{"num_hidden_layers": 8, "hidden_size": 224, "num_attention_heads": 4, "num_key_value_heads": 2, "head_dim": 64, "intermediate_size": 896, "vocab_size": 2048, "hidden_act": "swiglu", "norm": "rmsnorm", "norm_place": "pre", "norm_eps": 1e-05, "positions": "rope", "rope_theta": 1230.0, "rope_fraction": 1.0, "qk_norm": false, "attn_scale": 0.125, "bias": "none", "tie_word_embeddings": false, "parallel_block": false, "extras": ["capped logits"], "init": "normal", "init_std_qkv": 0.0203, "init_std_o": 0.00476, "init_std_up": 0.0203, "init_std_down": 0.00254, "init_out_by_depth": true, "optimizer": "muon_variant", "learning_rate": 0.00709, "beta1": 0.95, "weight_decay": 0.045, "lr_head": 0.0306, "max_grad_norm": 0.5, "warmup_steps": 200, "schedule": "wsd", "decay_fraction": 0.877, "decay_shape": "cos", "final_lr_fraction": 0.0, "batch_tokens": [32768, 65536, 98304], "max_seq_len": 512, "doc_mask": true, "train_tokens": 382200000, "max_steps": 6441, "dataset": "wikipedia_en"}
Each number is 500 + 25 x the weight over its row's rms, rounded and kept within 0 to 999. Layers, rows and columns count from 0. Numbers have three digits each. The size before them is the row's rms in percent of the matrix's.

# layer 4 MLP up, 896x224, rms 0.122, rows 742-751, columns 0-223
097:482479506500551523476532443488541480469496477532493512471483485466499491480483550518476466497478509506494491516534470482470456521455488485494551519505494472479467506500477476494497504469493509528513499527545461482483554520529512503477509501486487528521469517465494498481512497460477486493506501557476483491462461538525473527503441501517496527542491519540483470500481469458522460510516499553484519507531531517479506523503482523487446456435518458492505519434508463500484473512519495506510488458512477527462509537508518518497507447510508493488518484536494464507559526501489516483483485473521490500502521486531503466459525504501463501483509548502534486491480481508495509517507
096:502551504495521489498459505516501519470478494511513552514539492486481517493521450489510508506500502495476470550478456473474519459502510476495510464512506497539469501520474509511452478496482481501517523488454522492494504479511493542533514477487520495509483496564481491492522474504501516512494472475486487549445510533500539464546490487450523469510479470490517542483470490515539493468495491513519485504490482468513500474475443510553465497475504509546485516482503480547504564530501475492531541489495476468448473479518531494502514469525486477501530502510506497491548452487477502473479518525480493496457482488532507514460485496458512454521513473473494495517526513454542554475500
099:528506484512460485540528513509510521499477531490548496523496474506454471500485501474489476501491523485461503530425492500490479544472517523497511499523499470456470472506504510521485456505543509485460475469573498476500524483509447489532540563496481518483486496536441459470490507536486514518473481505495443441538503477488548489512529506496492526530506474494535483492513491506521473473484498502495525491498481521512485476484508456536474533485513530475512484486501505491517487465502531455501538529497445487501518526512509513498517464515492535526490478518539523483503487485466548485470482492536516488519505493518484545483515507464515497520479529527550498488474509441496504494489
097:532468475511477525511473515482521521498473452453516536525470556493516504544536499524520503506491505531491493540492545493525506443515497517540478505497533494517488501534463487474524488478493544480473520489550549476526492495544522477501512501471528509521501536509489487514476519467478521528503517497494493551499467531484502443477490508479516531481507533462505498491507499500522489481508499511467506478482483498535495519472511502505493498513505479492520460460572538469532508521426501503486502476500479515513477533519470523490491496487464518502517499466497481493504537455512500504477528502438503490487505492537499509536530561503509493510559535465522476482508511497423464484514
096:504500485492501500529510465503513508494479517445492493535548494531474485472539486447521479500466504506513522463533509480456473410476482523481496484532483489518452479488488516514485527494500498501557527550483536495530535485506495516453493471513488495542489476535491473492483526486536495490482480500516467505565481535550522477495507496515495516468458533487494496543474497487502439492451495457481479511484471525515527495520506516493477477491490509497513524515496467498551526520527473509486492520489554522493489505481504504525521500511512478511460525490500492470512526474500488505498521545520532493558459538488481526491494483502460465529539465462496497516551508489519532476513
106:507522514508490525461479523476535516512481513483487486461523504496509518510487521468484513572485466495472532475487533522458521459496523502484456517498482521524489513473484503518444415454494523484506513512509481492486519534479542447547493501490503535498443468473517499517500477479540506508499492517511528459485499501467532486499509464500521512508494433501487480488499505510518479494535475507496506518507500531519478535551474473491546559479492482495504486526471536531482538480554481464491495521486487505497467502494489494478516520519491480496468497507507491558480500487491508493487486504460478470493523566499515531484513515478474533508529465487510483464483462495524434462499
107:493490513510501501533496503539482475472490469516527450518457460469476534456475498491503501501504490513465496516460482481497502500484490460512500491469480527489476515490509473552515489514462508498558523517531490483507519447477541522522491468509457518492511474535467448524527500471497480509526493505530507504489492482502506512495518493504502456517480533509517477529465494480511504511524536509474466485493482462454497475489500527540531494541531493525547508535525485504448499475455498522474457519491492516480486487519507509529512506512514469489509482510446533440523539492576513526504523512511502476482524486581485492501495448479487534503502482516546553518524470496504503549509
117:495517487511469494506537499504524519472509506489532507535546521512478512497518473500486493526477524516471523501475500498487480492502532502452545501548443500476506443491500469490508515525498502504518520538526498447460488491524535486505496534482508495553477516568522430525499536523502476540528448533488433515501504526483469551497530473513542514506472469496489490509460518475491533502474455503509530512508489470508467536496508484491525504500520495537533492479500492483494509516549467452582533475482507522525471505493502540509533541521519489464514531508523497471506495474532479529504534492471508451500468516484490526522502494512489482490494490529486494480481470510474475506500
105:506455488506468503534495448483461529462452476454502506460547499493491489521497485509508557536531506482463523497517498501477457457482558515503493525476527483465498469503516522496482479506494488461504463500505557492557531469526519524484472474492530506505529500492488464531483500491490473505500486498510518504526527470514512494527526500496477492519541509504480565489446517506502481501489525518543499498466491503539496509518504484477581484513504516503484461518504506529507512547533458491488497497549481486469515473486536502543486497529510506507491559481463531532493483510501510489461502519517520518505492559516499493580460478532503491501490505494510471483514499501482525469486
111:518485480526469488514526535516521512468501479512501481466474510531490498455493492480518488494480478460525507476472503483488477473483492507512470492505495487480537510476502496479498501469525542501500492456513449506506513488507536524472488495481469480472485509480508486528514485524512479512533497544460459515492472510491478533514478515471483519504553468460501501545527536526538499495473448529472525456499517534525513493495525475527543488492514451483537560489515552488486500533558482508448506504478484506503484499542555503529492480532495503486529520519551518533520475450505527504480493560490525471485477521501436470491478503488496517467532501502534487490443499504519533547479
# layer 4 MLP down (transposed), 896x224, rms 0.0587, rows 742-751, columns 0-223
097:509523517460483500497469540529531510490475562474483457498457508482481548522541524481503503517520516477504521495501506486526535503471467517516446497437476526498477497509493475444519477496532486514505536472440515511579512510481460489524501480514502501509497496558481475510488477506519475498468465510533483507496552483456482505468473545497512474499520489460498527492484536496472489500504497500466509438509456521505489507471525470463511542539490502483492490542486487535515510492512528484511515540532543501473520497484501493537484515481512463495500480500476499497499545488508461503497477461474492503418505489467526519477496524529516480515479517526488507483484511470492484470474
097:495523521527447510462537513490473456506487520540451462459477506497500511531527520472512474477506501484522528497502490479520490507491500482513481521558518498483512558478563490465518476485560486554483537507508488517518508483465546507500504505488522537507518510439471464502471503518499514553494508486507529453537502505487470488461487522548506530512529508535512466520550554522504489525503486516510501535494495509486487505539536488443490481493509539484510509499506497487504487393527482515504490514461495462529502508491484495464514522489492482489534491486511514513515458501467502486492503478457512501485553499526485464496486498524469517511466532505486509502510520517480480519495
103:507493524458495493556508536489463514503493495561530480501468549504537497503470512516476498515492481496478492501472536404471488434525509507546553502532527481514542493496482531497478499509516502490513521514465489533482512529494497476527499480563489530530508484503506484468508499532491489512509518497478474462519468454509478525501547463530495512533560488535475466497511486444535507504453485487461496554532506499468460496498497527490544478509487496495480494510551518494494491499515494497484557476511481523493501492503507511515533499504500490488491504467531487462479498493502485505510519544507516517514454540559492495507526508519548458526471468505506479490498499503488517484490
100:530494470509505476485477522513498496516520444455518497542485485493490511478513487489491478474503521510486508484477504458586469467506451513470517491497452469512534472481473515488481538533478525504489507503495524470505491488524518516522541485468459473480475531510491449463521498500522522503568494461507506494480489505470499498527491506482522471531502466499547533427537510487495493519513530517493513504501509521526526483513482516543498468504501488496463497493492474518499482536507499515496533460481465474540514470502455513524511506494518492447524465459449459492560481510517499506478533517507500493462546510507502549471508480468490505487504504536524525511485506509477521492428
091:510482496536554476503492515511494506519505504517485532487487488469516514547473442497498494522512530516492530498502508492525526508493488517492521542476493483471499460502473535487537520520502487496535467468506532497487518481549481490507481486508553520506464512519543473518550493486523520489488502496481517512472503485483466474507481453531477468505493501480564521471512541493498574480529507534455495509506501509450473531550457514521540526509516506484503476519507458471488547530479528531467468484496510499512474486486478530484506489525509486491519504547454484544549505482503524514497464523487448508482498474477455496491503574511508514477533533493481451490467454507512516486504
105:433528488509519512480459513476516520502507482490512499449483498519495546462533501512454515510497540515506506457470542462451504491490491454480506514492489508452503506490521472562482487478539524520462516426494482500492486502496501473516454496500489509489490489512528545512495527524514515487518535463492486477509535532492517480471502466494483492548498521499527536477505538470493481502510530473494526492470491507527479483509531505487492523497486510473544471539488455502513538484465535484471534545567468521534501496524508511517452520502508494463514485538477517506504524510448461485480442470489461469531522516481526534481522487513503500520493506485506506509477466462514467506481
103:486481524493513513493502487507477507484545478532536514479501451499521516546449519519502463520509505489528495466484472520494474467509493541574503473494535477480506512524504493518471463466531556495464464504497495530521493468501505515498554523528516467502518491454475532479511544529508551506528527523521487506447531489529478493527525470512527518512494491522525505495509510483525514489515488515523459497511491508489525524478491481517506448460476563508498505515482485452510490502481539514516531488499466498502498452528497474521510493457530463522509497497516499449497427507477518514503502524484492473429476506525484455538480516520477523514498483465492520472482502512459541519519
100:498469515510546501557507554512555500511506499512470484531503501485504492519494535512434503511470546534475484529491513517515522534498484516511536501528511515467491456497495452499536471549510513492487494491488473456465444499513518528505485471507527516502516522503515480522490531497505519475496486539532502511493530503525481519495521440526505491526541473459533513516513543495501521518490484522531464500517477490538455546493504521463515475496494468550502495474501475517496527491517507474524454469507525484506433451511530445501501495485483445512484574539525521507518488492495454511494460516473494484531494491500524489503493503489441515463516515485495497533497479506489489483497
101:477503513529500486463444514458532464506516503487523523501508515507500494491501505509524451431517564537493484499522528480478534476460511486488528490514522499478525479518497546498498486504507494500487471528515493519551474446495494510533470553459539481511487540552498426504483493510517505520500518488472504483528516531544485458532525475482499513469499531517530539489473449465501535504471500502494480490543500492525475528524496505502499478484498513533510505473503482480508506539489483501521481460552487478544464500506540511530495521512513482511518458479515537501481476528481457482508546498460505527485509543495495504492513468531519479460522525512461488551513505500460481521487
105:494503507518523556487476478550502440535437521460540523506510521492480531481501491525506476470443464487475508506470502462528556507509467495509487503498490427506498517519520452513466486444504483514553513508538480464477516514508517495459475494530524486528504500516494529518471511489482523527537499490504465516509482473538513509490490496489501491491518479497488474515462525456544471480486465489483539486514484478500491487486459513491525539558472531504539495501476547534499482516490542489492494515491519528494544508510496481519477493519511546513511471486500547476529469486512511505440532509524551474488541489527461507504529486525477521485497491517519476530479512495512468506499
# layer 4 MLP gate, 896x224, rms 0.115, rows 743-751, columns 0-223
101:539498475493497518466477479571538507479482495490518506489505476490537496523514450487509494524469473518455476493527468492455521479508513485531509497525519513515477506571522469556504501489542502466497549550509488453523522512484506485466537493482514507450520509542518492514509502494506533471502453472500521478431476507452502486531476507487516484523527489495503520515538489517474489495492475484512505503521532479478454516459501531538476505490475462501469489483496465504528470544507472491487450458500538482487495532482457493473523488513501478468473496482510524537489478500535507506529531483532511538488531476476511522484504529491500449566524509482500510492488499469494523470505
103:470480466549476484447488522524489497486491522523502503461486493490487467512468509474473510513514466535511475552476473485524546509505497532458502497470510524530507515503502523466472515489533486466468510529479516481503500451516478464506484505515476502515499508472516517509469508514491505494513509503460480506491501494500504449500489535498497493515532525478477495479526460491482506486508483496514492490534474542512560509493496514509508490453515507563506485566480457493500488518520488513438498561480496495539494485513532473534507472501511494503463498498488514483540513502501555500566444462508523517568478515471485498498472474497493552522483461494510484501453455476497496453552
098:479513511495498470501467485498491496527455566521481539488483497543498515516483487503478522474479527528489473521460470488492574548500486480507487510522495505488531512507539498518487493493487468502477452499539482523494488530503535446526456475511510507460577463479477491520493501499534519486487538523531469503547530534514482490478507486536492528497498525490477463539493463458516479514499468533572471484483494534547482460501514490483489542484484520518530506504534481502500470489524503536517494512498450515503467495499482481531492509483530472506523513536533491499508465498494512460512509472461502494520497465525504522536480510541503506524501463487518476469552483474460504514529
093:490449498483502508479487492509504538481527502512525520524475490513552490544473486523497492471509504568464504546480483443503528516469523448499508489489509484470553461561477536523490497543507477535510455477515518521508498488511482490540490510518536519485468502476523463471551435505475489487520514480493533526496492494503482512465479495525509467462463486526527537482497511485473580565523486505501500539488528466534489503498469496501532513544494469489476467496504498504471484486461544496484509540470477506491519492480498519483489519511489516499515528513487504526506482505474476509497481525481465535481489522502547499520491568506503511531493486528519494497463487482486537476518
107:542520490515496502506471488514523495489503489472471483526497496491489533509509499533549490532512501494494517519484487502494530506478467494508515480464516514548527499538443523467507492526547520470511557495499521531522534526508525497472445467502504478523489492484501517495501509532565465557512525492528499499535492539476541518471512510543478521468492505499493526505511550492491467517477498470491528452477480491580497508487475506515472527495467542482568531510503471473513527510487459462466477504504471540500485504475456467470499528448498513495475504530472476501469527477520515475517495529480481482459520543460492518508514527451487499521514465508533494507488510486497516459519
111:501494485496574515521523508491501496463475507493512488534503508487558464516464504494527507497451525499502490460527494490486455484497507491519537532527518477506456514529474501463517525542512497514467524537482487506516494505525557527477531486495506485474507516535498488452466496552534529527485525530498531509449528496505479513484517534457512489434514530510532535530498535540513514459552516501481494492512553488478494506491488508518510444463477517504482512489490508515489488545480519517454532488503544477488478498505467444512518515490525470476505508483517479495482499498499526494503512506486515488474466513526448501483538471503528465519526481430487479457468483488520482505478
101:500484534544510522428505529466497473519509536501500497496498494528470517487481505497464535497481511512470521496451516488476492471482525487501538475530502501481498449506483508532520465570484500480480533534543504487502488498491559489539477506514498465516449537574513453492496516502498488559547454494500477542512498531534490526493508522514563487523488506503494482490460514501512482507522530507494502499467522492524465529500500488522538522471485503521513474484488455429481487487501501468479506473468502501522474523499488506433467541491474498497495505510483521506531483476532494491496482513487486456517457501502501526508465488517474493504467517509494487444467476504494517491452
108:490529480557483487445486488484502454544474504519521473485484499531499511527535502489524459502539549508528483538481494504518544531539488470514558488530480556543496550501485493490507516510492520490477507481471465524500473511474515469528474516514493468511466482529488486478544496488526484512509536520468477512476512537532486506485529508492513477453499515530508451527490461483484505520549548530536512518539510512484504468508499517479478489512506544487536501448480449483495498492475535522505489470503500518529500545516463465460490516484489493507524488478539501525548503478495479488450473482504447473496533510510527500465502450488492509506486489485499455550496513502501500528504
103:500469514511479449465522482518492511501514531493471471497479469516495442508432480522505496501536544516515471478521511525499507477479537504504491538515482498475487512549504513495462501517490534520499514469481490547519485475498493463487500448462495544517498491516518499486502520501498493524536479476501541527487470475497513481526481510460537492523505532486484518519543529462474557476476481489492518473452528528503468523505500492479516450511546485510487488537520503470505507530525503516488500541474498507489544496494518493525524536521508498575492459477494525535530496517457516543497494501479537444533498522499474467477477511505510487468499491484510531431435518510502509534487